From a checkpoint of a small transformer trained on Wikipedia: 13 layers, width 96.
Each number is 500 + 40 x the weight over its row's rms, rounded and kept within 0 to 999. Layers, rows and columns count from 0. Numbers have three digits each. The size before them is the row's rms in percent of the matrix's.

# layer 5 attention output (transposed), 96x96, rms 0.107, rows 17-31,49-63,81-95, columns 0-95
110:504471523561446511459524512496487585487442517479509426501467529450399523521503502492499513466463559475556412520474518534472537465493537434531468504497569592505459486522521484488493461552477523551533463501392452503490525497547565449565455491575436507469484453521531548505543449515499495483
120:487530492520523545534477492606529536503519491562541455471487458489492535500484532546586574490502493547550469555498561493445429545492522516576519473474438476503471511526523510521473457483468500451458533545404448468482502548483459574486495483410462455508443484472500465470471424462465570527
098:509478493527477449578426481493428501489465488499526536483452502505518538467446507462520504535419541411489485400524492485514472568554457437470523505434486488494503467560523529471549520493499556471548560490476474568512518447520525518486498525532495509420570595544537498527456434512541437485
136:444539467439532505564605497544519526484504528551466489509451492523455462510499497489444470516576432496502462515566518453476514449408523554532552486499461518471521485552531509486478480509497437521495492536437487520557495602460493518486521515518547473568442494503483495485505506366457561475
117:458478464494463535497543547472502492542589534513582480446430526445518473506519502524505494485517463520517522534458506495501485520552525410469411477473498490525518539485472463600537503539513481431476518495413578513546466501489474531582507545559502491471555516476441497510448507434507566413
121:472470469490462529511460445526493467534421521489463541559532486537485448482532497498512483460502465511471531465423483494524506402569515530458479471550522520576522534481500498467519559537513478579484511477523540449501488468501516474508561522469593479520550383542469567456595549536505435507
138:534497467448480560500548485485487537443466509479445531544553544582512504503536499476527541589559445442503528513494488469467535515444487507474568539519472472530543448492521500421438513467452478520474520499599384502561461495451453488443491462560530526540506475525509544515487509481417496538
115:483514497443542534469461483543554546527529511531491448454465548454479553539487513462471457496560534530480524501498540520550518417547565550500453454526487496440456497487499473474574529558535458518429465418517483485476472537506484565528484487457547452536537407407503549520458541502567527455
114:505533555526526535573446496428469416590546550505518573429454487508486466488481532466518491506455526464458520560454478512500460434477537505450449452488460539555579557500426499515555478490484541467515457463478531504473485509488531539573513522542506467466541533488449520463514458540469582453
118:488510541527518488424499515450484482488502513461502493467552457439508455543495565542477475492495598539562518472465505493528546460421479564439504483498514504539477444560603441547472493430455569509513527466545531573500512508539441478493458473419494483601499539536469487472492547524517481488
121:561518493550496420499529518386437447506559507468496589499512548513534510511495521431400436504497518460458529525516452511478505555458451464462474509483473548484561463491506545501513522475549503455548490506594501520493487456492543499508496473601465508492490600472501526498501438473460546510
131:460516501505488532528495519539512555502459479484520483484541426514426468558532445479592513496473580511545440544400513530488546391475556469513471470503500516581467490515488493517520473513468550457545486448556481518547488526499455447582479467474535486555583426511460517490513496524473495445
139:479477540562475537516493469440516509555496506534516547448506474516460454505529504498530512485472486529508452531471525553481499440449556474471464464494488554510496558521486442535522492544492504409561517451596443527488467489468466441552547460507541517541568499429513547402547479604484424504
103:482530498493527562475559508581545557422455452512473442493532528466473498498497472505504515511577511460522492486474499464492485476505544593549563493554526482465462436473561476499468487479540523504438521559506439482440492464519512521540490453456469504556518347560565483488513544458500522482
108:506511500499420488520475492499457564520433525489485554506518556569518498450502513456485496550507518476468479460451499515459508445487517453505499537540498503539512503482498483447494550434508550550558419498574419500432478458557566445534465499525432496496502480526504586497606531556445422470
102:490484510541475523416462460537475502475492486524549526529458508470445518499472530487525453494450540499557418550510486587467509429490502471491493547522505577510444456573515524515508473507437516575521482526376452536510518515465526432519505464567452544471479495471581525529449465581508482498
093:511505492517464573523479513576508482475488518504548447508473473537539495482458519516494541499521554494568455443399489584430479514549520531513532457563522539531620516515543539492409456424470483503478522507400468511499455521501531500493436448460505505548433490527481482464465519451500500531
101:533532479541507516562490485590474552465507468567483428442422440529509592511451526449517543550465528424540442504534477468487498513480432522545509541529515467412538438549489517516545448510464520491489530543494449581529478488504485509483460473501482508451543586481503483498501417486526464504
103:494531509502521512548526483537483525462467494530463416522473469521487489559455512496440473527549483479538403455550469505520542413428511577468518505529531577498587475578506535511469471471442439512496468516373490509544486581460491458520478474511522520521467532552490519455460537464518471517
095:429513473436496481474553519479505556464533517516549469450490517420566483479488524545443512455540507490479535502472502461509481567567509423573415481462461467539494488468472519614525554500521504397459521508503526501534479531499512551559481596490490466487513494468477528540492529427514563489
097:494486529450490473541485498452482513553482521426510515481580604551468431473507559478534506447530526503458492443470508499511543457553493500479472404503503558541414526462501501515532585528524462515526454438487532421487495481498504538544571492517534433496566452533464555508539491560484466459
099:484467535472491586606512481477514521495491513536466499509563583559425498538532470475563512499486423514501516537465516449493525508478489481471501525508448470631517521495483459415471511512484528512473514486591387429504497504455495509493513462553507496513509494504450542461532491512411458514
089:510466522434530497365467480505536574478484501474485493457518543476452516537471528486568516497573500512486543546448510479524520443490544528526507502497488487447417506499577468499487556514485513606453500454456571513499470499518499514522448510470513425537499464440514517498434574558502582471
091:509554471454566538524442482533524494531551502522540473462450547576579463476497493490491555460531536449483513466464453492549452466450557554477416472526478513492584506518447454528520501453461506498458548458511503517447432535499544540551461508557505488470572501492495555455439455521490587459
086:478545545543519473496478512419548546545523544463452511499471442460576450516510518562441439530490575465543556478509487463485493473427461496510511518446471484515468445618519496542510501488466527482520431467536552576499544530513449521482481528441514530554467583534462447499529498433497515486
095:575537452525514421495529494452473488491523514518449519458490526499511554498523492439491481503547463463513511501539472467516453569490441512506458481484466500409517490432547516514551477545567543450519516456662469508483478448497522537468500438555465459484500609482523504516548464476492541521
092:468516560487462491518450540507529589459504504482568503551533472492434483535530513458526516519528579468534447511470498540480608370489425495478512471479506543519472427522541526547531474494413513478504459521468518525505475538496453464560503442510499541556493432491478536497419498525480471466
088:499491552510511530488432415405492465608522544568522536480491465477537452495512498512538433527463502481504572560502522511490531466479471443450475504493477520520538494521507462453509531525454496455567538473578457520439472461476530466534581455517548565484533467475480485470467494597512441535
102:470511495471470538473516538499531562432506513473501541490556570491432481471494469500527528521532455495548480508404453493501486463573525533538579493553479440489490470458551449504429525491563537539500507515424526481471515481552497554515476481560470460552491391529486455486486614494442504467
102:520516498511426561526511521542493489540507484493562508499445559548472525477492516433485498529521549466485442387507486538532498451543458498466520497552543532514524484448483525449490544494473495496490440541391464450429458467479552489542432461594453513485541497529505552518526506613485482480
073:495484421581486501439506493567482489454531478546549549499489450504547521432489445474463474499502552515555432586473445523472464462522513511522496516523441526505538392535514469464478510536460513545514524461494451506474490501439548442525434556462571489499547507526559565527455511546500572481
081:538501454505492493484512545571476462501517506497437413506489483512526515481494460478442408533501587492604471447461426586476495390538540527514506521532505528527538497499511534517495542462476416558533483580421468515486507462514524468460491445479533525508471537548464447511507471512544474518
076:564541490478480565535542488520594450456546485484473498436522510562501470516493479549485482454528548565449462483439497479524491523505434481446557446581457432573529524498529464534422468506510460513461494514547481504535527518516541502463451502458515505450531523494490629417520500452502488499
075:590461489495495527531483586486596463535482485497499370436520554450483513544545526503453448495520535445501478445509428485515491463492554541434463463524520455579562526508497567494535473481512476482528468521484500455510505503568462545475505475527530534449471522555483466404490481521514475497
097:453531464537516452468505500526438571400503508490444560497519500529518484521494524533478501501417505498505503612499515522485433488532428516534519554463450510462448422456518476526474521514491573465497506526514503537484459431424527500474481556492533460520512475457529611558510528531561557470
075:535507531513513464520517451456551544528487466505470506501488529516433542497476516435647583501526457520422498484501544449518549560436428480504549477470515425478461491502519474465494467594476503491474530445517466512556498533531486517546525536548402492481542540476482544489477508429535492497
083:468523522572488470540503523517537522479525485533504551441470532482428484455500498496487517498478462553424451566507559463543480524496394491480461474451518490525498469526553414487487445566539565501464538472557498474508517495469575464520441592474511483482537540492533579488467520475522581425
076:448484516491508491422553421517387543515480509469521513547488534471549509443459493482513543472491457473550581517469475490481516514532569498541517566496516560429477437514454535497481475454528545500579484503458503472519515502472438480538617501499502551511458406527528492559536472519452474510
075:542529457505554482491460485535571452500462458541485461485546457514522508503496464519468454546472548538515480506503503505497462507510436530465491527553499476555533426504525483488490486554499438553424530522500404534484480506445553430513438553500510452473555524517561634495430542453547548467
083:493437515472443482458498507511452492533504487455499462541469531531512534498541516526500456452477475469580508436568450510493463439456622533489447496512520540485524543526454569481556448510458496459574459521514539445526526539511440447512502422507534546521444465534521466524531472591502473571
081:465532462490556504533488499489543549454525493516491548465533475535413475464509507496494580529432473528456428611477518485479479556513403497534502470456510481515471481474526423504448535546508512505445540516570459529480506476436540535508489575523492447462543518485524549490499555504504588413
075:555508567488422513524466516450546434568476485546477484486471505482439457527470491461516485482579529524431526455561495453543550524458524522487491476560522485507543629510454528491530443492502428532462478469505527443493491565572490462530518493496435539461466538520536467431546472460481471531
083:510510522450469528485486499514487504543530531409520458505484505510525524539497553533467507479471422468540561445475530487499516434519556488521500451482516535447487566450522521536555535456532502507583500509491578454487562478536471501468590418463484502525420485523429365526515452517466494508
066:512451466448485491477468517458404510534507554455567512501417554538532522467528525520477532494533441452535519564580498485547423513562468496495521465462474514484464540504466530546540540565494512493524522502502592441496456453495483502509572500541593456482426501501502474542541482561448447507
057:550497516549528534482499581519562520525440432517504523458487481542437511467496492528517468511506552484525402499440470504510527486483468492507416443589507454526550545521536493520450451454446430500493461509500467538523531537453512510494494442485495582448521551548499457444432436541551485569
# layer 5 attention value, 32x96, rms 0.112, rows 18-31, columns 0-95
093:499459447531462507530561457501521529510464505447537532576517436585543510479505561595542552412468533486510502481487495527511483520453452472596511447503434503507522566561496557488536423525505494538517481445513514426468508496476429463479487539562490470499520483427498495480469424511513496541
094:453533493544551468515503533460494501514505492509468542481442450534471531492493641436533512559512550532474471429469493425484453465560506489436462536493583472531494477554455565512513460545413532530519501463431472510424505512449515452536519522515532514500547528573541466460520486529496481470
113:433517422494482530533470536547550526430477546493484493578512513503511486575459570512547551453518523450538511463473472516567470481496550540551519478518492531476459462526511541453465501504543432498469462534512533512472583606480471493487497530523522510523496573570375501551527524531502487470
101:395478548523525527518476502559555527507516466558536523534533401502553486448575436437470462470479497486458514512502573532553444495485524462540504556551531490523479514542424459517563461504570470542436502508520532491543499524502595530561463485486518474541545436472461524508538474484486488478
098:528530547471438518491452504510453459565523593476411481480439504474471480479553488523535528407536460546543458536513455522444482513497492505459547474494537499506487544488406443509546523423551464531458470543544468495499591558491457511499457482434516487505510535481547463558555542471504507551
108:543522439554535524500491472506486506496469540496510501572475509461428530509517461433511522466512438508469541470464471531510536528481550444456426485479450484477565515481564532514469470459394473524405536412514493598554517555490512518470440508508566536506517499549491545566496538444515459517
096:397552479429430506457459468464479459556507462465486489432441491506512538522532504459443474462523463452526536484520466487483442446572470492583529496490408559546487521487558482448557513495507563520506482522569526562526477492495457501519492446576462524478525548443529529500471527538533533464
097:484499478473524558511508443520504476527537567500447548548531451541459465530487544473563461452524413443512523518502531529537523523500527494421535466443513514516488544579417482555572411481438501547511508553536477524541508516498559540534491494436436537476514507446520476566518558493496539431
101:526514463517510513446498541470487522548517480459523473507523468521529485519470583559480507540544507528556538564497546453564504469544449476487523547566512518508471412481571460534507498468487506462518501470456549566515519515427545493496499522535493441497414478519381463471471564481403561551
096:546511467530487518504492477502528444462500589569453599461533469447525461530507498432469504530551468529455471432501522460526543501538501566405471514437487544537504526509533555516422495514478533485441519484440529492458466448477552532537538457433479542511463472493441537527547432510435479500
103:423504551475594450498458564482520546500456489523470526509509478560465484492526566575559534530570455498550440551484458494505492522542564488474509521561493466523542490442490540476531439479518436515485477466497492480564521429575499492518430496477497526532577492487531427549490585522516485459
105:511464549457470488483547397488553507560506431476540531510467484506521448534558490522515509542481400429515454558541457517486562457484501541385457482543518441512480503457498521531492418574522491510495476478459451550526505522531530501500529457529510522459527522435538502493482537552412469520
096:455531423542479532472492574454524473517489466444469458552544502542538558502463393507502546539547505472436489514468461569458523484539459498573492468469439448494551493465444531456486523552542575481537507478559479533453522500421479563498487468457474463506488536520537486473459572461501497557
096:538474490515463475540447399548496538493487479485391452547483517482462517476565542464481528527535483479514494486481472514508543485566563489477463478436496453532516549472475460521554479500544534545516499419502425511502537569563485552462519451416491472544430477468591495552503472466451471503
# layer 5 MLP up, 384x96, rms 0.154, rows 0-4, columns 0-95
109:507543528487538494483524487431512540410451531513496508582484457549533474524477540544463444478485502537442537487535529455482581502535507545398459462528482493475538565542579454495469446528489489508474476433607498504504494486515535510527434454471576519481522526475502486451493577485555555519
099:469588570570505448467497470447452519498480408531405481484510504468527481510527458577463508429500540488526482447537558508561556459526523487515497494506502457517439512433491474485471528529487505508478490509471495477551464506447512582533474478551519478523456466581558512457418501461523487587
099:519544549563460521540471548458500558466490472532487502442483481538556486524429448500503442492440496567469518503497478485510462554495490538511456505575458481502528552443470424557439500506484430515468488479530541446406530433524524520455509470476657472466495493499452514499536506504485489514
100:477475503473512507469510459555485447589518457496475528464528537506504449517439504457509420466481546548493537459469486561480496465542539557495493526508551490544407583471472427511484515482562466497507549454534523468442477442416460550499517523457490464560527479599464490532425450535478506508
113:513551543430575564482497503475531553499465535445520472549496533572527490458466490491496513503445420547471514556555462532427425456486551518488488492551451377518514509501550516505490533476581520555516452441531496476449516517501431495496481539564509533544473454461484512462459496508462537461
# layer 5 MLP down (transposed), 384x96, rms 0.11, rows 0-3, columns 0-95
124:493501517481469479516588460459540390518505568542455559535469521462505476433490512539410425519482530497463512461496566495423523481476510459510491555439520521528530520509526476538530516478464513529507502432574458555514498507472541483574517465478491551484569537557444488440459554439520469483
086:479503489497536464491558437557522565508518488503500504496510506515423492459521539521494507433484467442537481573449486434570456423571504495517519502419488510471561408516437444501499503473452531431459471523449526523446562565451568549496463469529528511531564476521473502504546521506530554537
091:464507558550501473457475529468489478477520477493423490490503512491536556561521553472518457567504452542484517563447522499572430538425456528492535519462450517488485467409455466489490506443532512583498507525569602488552526485549555436490562454524512470551476510536466486482486422495482458491
082:508442479382442446504511481517477534576525467513531561521476530452485494449471520500525540483519469441588514550483504508456525469482572452565503460503511420472460519551523439486537473463536520538546540513496495451488482459488491519497472511604477566480467482518587537502447558527501434504